config = dict(
    num_hidden_layers=12,
    hidden_size=448,
    num_attention_heads=7,
    num_key_value_heads=7,
    head_dim=64,
    intermediate_size=1792,
    vocab_size=32768,
    hidden_act='relu',
    norm='layernorm',
    norm_place='pre',
    norm_eps=1e-05,
    positions='learned',
    qk_norm=False,
    attn_scale=0.125,
    bias='all',
    tie_word_embeddings=True,
    parallel_block=False,
    init='uniform',
    init_std_qkv=0.0238,
    init_std_o=0.0,
    init_std_up=0.0238,
    init_std_down=0.0,
    optimizer='muon_variant',
    learning_rate=0.008,
    lr_mult_o=2.0,
    beta1=0.93,
    lr_head=0.00759,
    max_grad_norm=1.0,
    warmup_steps=200,
    schedule='wsd',
    decay_fraction=0.572,
    decay_shape='cos',
    final_lr_fraction=0.0,
    batch_tokens=131072,
    max_seq_len=1024,
    doc_mask=False,
    train_tokens=618600000,
    max_steps=4720,
    dataset='wikipedia_en',
)
Each number is 200 + 20 x the weight over the matrix's rms, rounded and kept within 0 to 999. Layers, rows and columns count from 0.

# layer 6 MLP down, 448x1792, rms 0.0456, rows 244-301, columns 1120-1175
205,200,218,196,190,192,202,236,218,186,189,219,159,223,182,218,208,190,193,256,191,223,216,203,192,197,185,206,198,219,205,187,170,171,204,247,208,174,219,187,219,202,201,184,213,239,228,217,234,192,180,239,210,232,182,232
173,199,170,222,193,210,197,196,194,202,161,211,187,160,170,159,214,215,204,223,239,196,189,207,209,198,225,178,194,220,164,178,211,227,197,187,190,212,225,218,193,198,193,202,163,205,201,217,227,179,196,225,218,192,187,189
201,229,202,194,193,238,233,201,203,209,168,197,223,234,229,221,206,165,166,219,211,231,202,195,187,212,195,178,219,215,222,223,204,190,222,195,199,236,210,188,217,184,164,171,194,199,184,201,228,189,203,218,189,202,212,203
205,185,186,175,205,213,196,169,224,204,206,210,184,212,194,223,179,186,155,206,177,197,221,175,189,184,237,175,216,223,192,212,217,210,194,215,228,193,212,225,183,153,159,200,220,202,186,190,224,179,190,196,169,205,214,184
213,195,197,201,184,201,170,223,186,176,215,183,187,227,185,172,208,225,195,185,197,208,187,227,230,191,160,189,191,186,214,182,191,172,208,177,229,225,195,221,177,186,194,235,188,131,233,202,200,220,168,169,167,213,214,200
217,225,192,156,223,207,202,201,176,213,218,171,183,189,196,206,189,239,178,212,180,217,190,200,212,214,207,214,194,208,179,179,193,174,214,225,211,240,227,196,198,206,225,228,205,233,217,226,204,214,182,217,219,228,208,176
210,197,205,212,185,206,186,219,226,200,200,232,248,186,198,209,201,158,206,179,216,188,196,165,205,188,205,173,201,171,211,220,187,211,186,188,213,189,162,153,208,175,186,196,194,235,231,210,221,192,197,212,196,163,226,216
190,166,195,177,229,211,237,202,211,214,225,190,173,224,262,199,210,175,166,156,214,194,195,213,219,223,168,201,210,220,217,190,174,187,197,209,210,195,183,217,209,199,209,188,208,212,235,173,174,210,213,213,221,212,201,244
213,181,197,205,204,233,185,199,205,199,181,193,187,190,210,207,215,216,181,210,205,207,200,222,241,174,180,189,210,187,183,194,209,219,210,199,177,227,207,218,199,214,203,191,219,178,231,203,246,191,198,207,196,226,204,184
206,239,175,213,174,193,185,200,206,216,212,177,228,206,169,211,230,208,199,209,241,197,183,212,214,219,177,188,209,215,206,199,216,226,235,191,224,201,134,189,179,183,190,253,181,205,205,202,245,219,210,210,162,192,217,234
196,204,203,182,209,215,234,148,197,210,191,206,213,188,225,207,213,201,213,197,169,184,187,202,209,204,188,203,237,164,162,218,202,153,196,210,209,171,212,179,174,209,162,195,199,183,180,216,209,189,219,198,240,209,180,180
218,218,209,209,208,216,166,227,190,238,215,213,184,198,195,208,204,181,213,208,205,227,167,217,227,187,202,181,185,217,186,195,201,163,181,215,196,199,181,180,186,192,204,203,208,136,188,210,167,184,204,227,155,175,199,180
228,190,191,207,164,201,215,201,201,205,199,204,239,216,225,184,184,213,200,207,182,191,216,208,178,205,181,184,175,195,205,204,184,189,178,182,209,190,209,180,182,199,218,207,201,204,231,161,203,213,188,215,182,223,199,227
202,209,176,208,191,174,201,236,167,208,180,191,167,200,181,187,209,218,213,193,169,232,219,212,237,197,198,195,200,175,163,192,199,186,191,194,221,226,186,183,193,217,213,177,238,210,193,223,217,214,186,183,177,222,218,183
218,226,213,203,190,196,199,220,181,245,190,203,170,188,194,153,196,220,222,198,192,183,202,199,199,205,193,183,214,199,218,233,188,191,215,227,171,177,206,216,197,173,200,206,211,201,216,195,216,151,213,188,224,180,193,137
209,184,186,198,195,192,214,181,176,201,187,183,174,185,178,183,144,212,190,164,219,217,220,202,166,193,218,252,173,199,221,220,171,193,153,188,187,202,214,150,214,174,201,207,197,252,174,182,186,234,188,197,195,197,200,216
198,192,203,230,188,198,198,217,220,240,214,198,189,210,164,186,197,210,187,228,168,190,193,204,202,232,201,196,240,207,204,163,196,225,201,171,190,188,184,193,226,199,182,236,189,223,182,236,207,178,159,239,196,232,207,220
198,208,218,204,204,199,190,191,215,203,221,223,204,186,208,185,188,205,230,185,219,193,205,191,199,232,201,200,194,180,225,190,212,207,193,216,182,157,240,206,207,193,228,217,198,215,198,200,187,208,209,196,178,247,202,223
188,171,201,186,223,208,217,220,229,176,188,183,189,201,187,191,160,251,174,207,200,210,190,216,205,243,247,246,219,234,196,225,189,213,213,228,217,224,216,216,220,201,193,225,180,218,236,181,225,194,199,200,199,194,205,222
225,180,189,187,201,204,188,196,217,221,220,212,181,179,247,205,182,210,184,220,221,168,218,228,203,214,200,183,192,200,182,204,202,209,195,188,210,206,249,206,197,207,220,215,192,175,229,185,230,220,212,194,165,182,184,219
171,214,231,180,254,169,189,224,169,185,195,216,183,176,234,217,197,170,197,212,214,180,165,218,181,211,192,184,224,236,170,231,171,209,225,195,216,204,243,189,249,236,173,184,213,203,218,198,171,197,191,215,241,167,226,160
196,198,201,208,177,223,185,220,224,219,188,211,225,173,217,228,220,227,193,180,193,241,201,194,197,217,166,201,187,241,199,174,191,207,163,208,184,216,186,202,199,197,186,160,213,185,225,173,197,201,174,164,191,192,183,199
209,194,204,222,181,169,194,203,184,209,203,203,196,204,186,188,219,200,173,180,225,186,201,188,214,211,184,190,165,226,192,199,168,194,210,194,213,184,206,185,191,196,185,208,225,224,230,189,191,219,175,198,194,167,211,205
199,188,236,212,196,197,199,225,196,208,206,194,186,194,213,182,229,226,207,213,226,196,205,213,186,231,212,218,182,200,227,188,221,171,222,212,244,199,205,190,176,227,230,262,211,185,217,229,192,210,226,201,182,170,182,218
227,211,188,222,174,222,186,197,229,202,209,219,212,185,223,133,236,222,201,171,208,206,248,213,174,185,236,182,208,227,189,154,212,197,204,211,197,213,192,182,144,236,207,207,204,133,184,202,252,201,199,205,213,199,197,164
190,212,184,217,163,214,199,202,193,215,197,225,222,195,187,131,220,218,191,204,212,178,236,204,219,174,184,200,205,205,220,170,186,199,168,207,169,201,153,212,209,198,219,211,208,219,214,229,209,233,195,229,202,208,201,226
224,182,221,161,246,203,213,181,220,195,222,207,225,169,200,189,216,166,232,214,188,192,181,208,198,187,196,219,217,188,233,226,219,229,168,182,221,188,140,190,232,231,229,196,189,223,211,178,226,191,178,230,209,209,198,219
206,208,172,203,195,235,223,200,136,191,142,191,217,188,216,199,206,195,241,203,205,204,203,199,168,209,174,238,183,193,202,192,200,223,221,163,162,210,227,208,206,187,237,201,189,184,215,204,194,168,201,183,189,197,200,222
60,157,222,202,199,181,212,186,234,177,189,247,166,177,219,214,187,223,233,193,237,220,138,215,217,236,214,204,235,160,201,272,184,338,226,105,224,241,120,260,198,169,212,207,201,203,167,229,203,193,254,204,176,163,221,191
168,213,192,242,202,240,197,178,202,193,207,195,206,146,149,243,203,201,200,172,187,201,216,186,186,195,224,223,223,161,169,244,203,203,170,197,204,201,195,198,166,147,202,210,198,186,211,168,180,175,201,233,213,173,193,199
188,188,200,188,205,172,208,224,167,205,229,214,196,195,202,142,150,216,173,167,201,179,193,228,211,231,197,218,193,186,210,219,222,183,196,195,206,226,227,193,178,193,205,186,186,229,198,175,204,212,213,223,210,206,201,193
211,193,237,185,183,201,170,214,240,244,185,203,199,184,209,195,163,173,204,193,169,215,201,198,222,220,179,207,227,216,226,191,213,189,205,178,204,180,220,221,201,221,177,188,217,193,187,217,222,182,214,197,202,185,197,163
185,173,199,226,234,213,234,240,191,190,193,208,199,215,194,165,222,154,158,205,203,203,162,208,204,183,196,170,203,203,180,155,167,213,236,222,193,208,205,175,171,210,216,227,174,168,163,198,192,174,179,193,204,180,184,201
194,221,194,213,199,178,210,173,163,184,197,184,211,185,179,256,212,223,226,170,207,208,184,183,216,238,218,205,208,196,194,213,212,184,196,195,184,219,200,180,199,239,227,206,236,225,199,202,196,219,177,203,208,229,220,171
206,196,204,248,202,192,187,187,190,202,214,228,183,222,240,207,245,190,241,196,188,218,189,191,169,180,176,202,205,211,223,208,195,172,198,194,180,196,200,182,210,192,188,220,196,194,198,210,202,182,214,206,214,189,199,219
161,204,199,191,191,168,208,216,230,182,196,169,214,210,215,213,210,176,199,220,194,211,190,154,179,187,198,198,248,194,162,247,191,189,194,206,188,198,213,171,190,191,173,226,207,211,225,154,202,211,196,147,193,213,215,205
192,155,211,226,190,190,215,210,207,195,211,205,199,157,189,188,187,213,191,185,216,230,196,209,191,211,168,221,194,168,196,170,197,235,201,198,165,201,200,222,234,205,238,227,225,217,189,248,194,200,170,175,202,235,178,218
209,215,198,191,182,210,199,222,206,227,212,201,205,180,182,242,207,212,188,175,219,196,199,207,206,200,198,191,199,204,175,224,203,181,239,183,193,183,172,193,219,184,224,206,221,212,195,202,190,243,179,188,189,198,194,184
207,217,210,143,208,202,214,174,204,218,193,208,189,202,192,194,207,177,199,174,221,182,194,191,157,235,215,211,180,194,233,184,200,176,234,215,217,212,164,173,177,188,172,202,204,199,196,203,250,242,224,224,209,190,206,217
221,194,181,224,169,236,229,213,241,166,215,215,197,170,230,208,191,196,207,208,184,179,203,177,204,244,203,172,201,216,198,198,218,200,211,209,213,208,211,176,224,189,217,219,177,179,211,195,218,213,205,220,205,172,208,161
194,186,190,193,204,204,176,175,232,195,202,225,202,215,197,208,193,233,208,172,233,208,224,200,209,200,162,200,168,183,207,204,190,190,191,205,200,204,193,188,207,220,182,185,211,211,191,218,192,227,181,208,196,195,211,226
181,216,178,187,191,216,211,187,180,218,223,212,199,208,190,181,188,215,208,213,224,190,181,201,165,194,235,202,207,190,203,209,201,196,191,202,195,210,183,208,198,208,180,188,207,199,217,179,180,201,217,219,201,220,199,186
207,222,200,233,189,170,177,210,182,219,215,212,206,170,152,223,216,179,217,187,216,169,235,198,191,221,221,187,178,211,248,213,195,201,210,181,198,239,156,211,184,206,214,205,195,178,145,222,193,220,237,180,169,165,180,195
193,215,164,204,168,182,185,165,180,185,203,185,233,189,221,173,202,212,194,231,223,207,200,197,231,211,219,164,205,192,219,194,166,219,181,185,189,186,257,166,211,163,168,210,207,184,182,233,192,201,210,207,181,191,239,179
175,182,202,166,204,204,185,197,215,233,187,207,194,258,193,225,206,215,201,213,211,218,189,201,208,205,190,217,210,223,201,194,185,217,172,184,190,196,203,206,210,176,164,230,206,243,199,214,218,207,203,206,201,216,214,215
214,193,186,189,224,218,206,159,180,190,220,178,161,203,187,188,209,217,222,185,192,194,214,192,207,187,212,202,194,207,192,220,196,178,217,168,189,191,210,241,214,183,209,190,186,188,199,207,198,212,214,187,206,201,195,204
199,217,203,204,193,182,202,188,172,202,181,151,208,212,169,214,222,198,178,194,221,182,224,204,191,191,198,205,221,205,168,192,178,194,196,177,200,221,207,193,201,213,195,182,214,217,208,231,183,216,208,199,183,213,210,197
186,198,241,212,156,206,209,185,217,180,210,219,178,205,230,191,203,214,188,204,202,174,187,213,176,195,208,171,202,199,208,194,198,191,223,222,208,187,176,221,230,190,197,163,201,181,206,233,214,207,233,166,182,175,201,212
211,207,206,218,203,231,197,191,181,211,169,193,200,182,224,240,218,202,175,215,213,164,220,240,211,214,202,221,203,186,203,163,218,210,180,213,205,194,223,209,199,242,177,228,197,204,228,192,197,197,181,205,201,182,217,205
197,198,233,225,207,167,165,238,188,184,185,208,184,199,147,210,228,176,210,200,205,169,186,195,209,172,213,158,176,186,168,196,194,220,190,213,196,191,210,180,219,212,245,208,213,257,183,185,196,204,192,177,197,208,236,168
184,207,207,234,179,212,202,229,203,207,226,197,187,211,210,204,211,208,237,214,176,195,219,218,226,203,184,170,217,201,205,190,203,180,207,218,228,192,222,218,178,215,210,193,199,180,169,196,215,239,199,223,198,182,200,184
208,190,221,211,180,171,204,220,235,221,194,200,202,204,185,204,179,211,208,229,210,172,193,202,230,193,173,177,194,191,240,194,194,161,213,189,199,208,203,217,199,203,176,188,204,186,220,166,216,183,207,181,214,204,220,159
176,195,175,201,175,212,209,233,200,180,200,196,190,191,233,178,197,222,206,206,217,200,179,220,199,196,187,206,196,201,212,176,211,209,195,146,199,213,191,199,238,178,225,199,206,192,192,198,202,210,229,184,218,211,219,240
188,220,227,237,199,201,183,204,191,217,212,183,191,194,238,178,188,207,175,196,208,183,232,174,204,191,192,185,219,198,210,208,197,196,192,199,201,192,180,161,228,215,208,198,200,185,186,196,212,191,183,194,203,211,244,219
195,183,203,190,200,205,178,201,234,247,209,193,173,200,234,184,204,205,245,208,216,218,178,214,208,209,196,219,189,180,177,210,175,180,202,201,184,229,195,202,189,222,201,170,202,209,209,197,162,227,216,169,184,207,215,214
195,194,200,206,196,232,186,191,190,214,186,192,194,205,194,182,205,210,183,172,197,179,205,180,220,219,198,222,188,210,225,157,227,197,190,200,204,213,187,195,185,215,179,219,199,192,217,207,190,239,209,206,213,207,177,220
210,204,224,210,206,212,217,205,218,208,195,218,218,186,152,183,198,245,218,231,223,170,190,200,212,194,176,179,195,197,246,215,222,187,221,192,208,226,216,183,203,175,150,212,182,179,182,171,215,218,173,198,188,200,182,191
196,243,168,159,195,201,209,237,165,202,185,197,199,235,200,210,174,207,184,216,223,162,181,201,225,182,192,210,212,201,212,209,193,158,233,214,204,199,188,198,168,193,195,202,212,170,159,180,221,212,216,180,184,202,205,214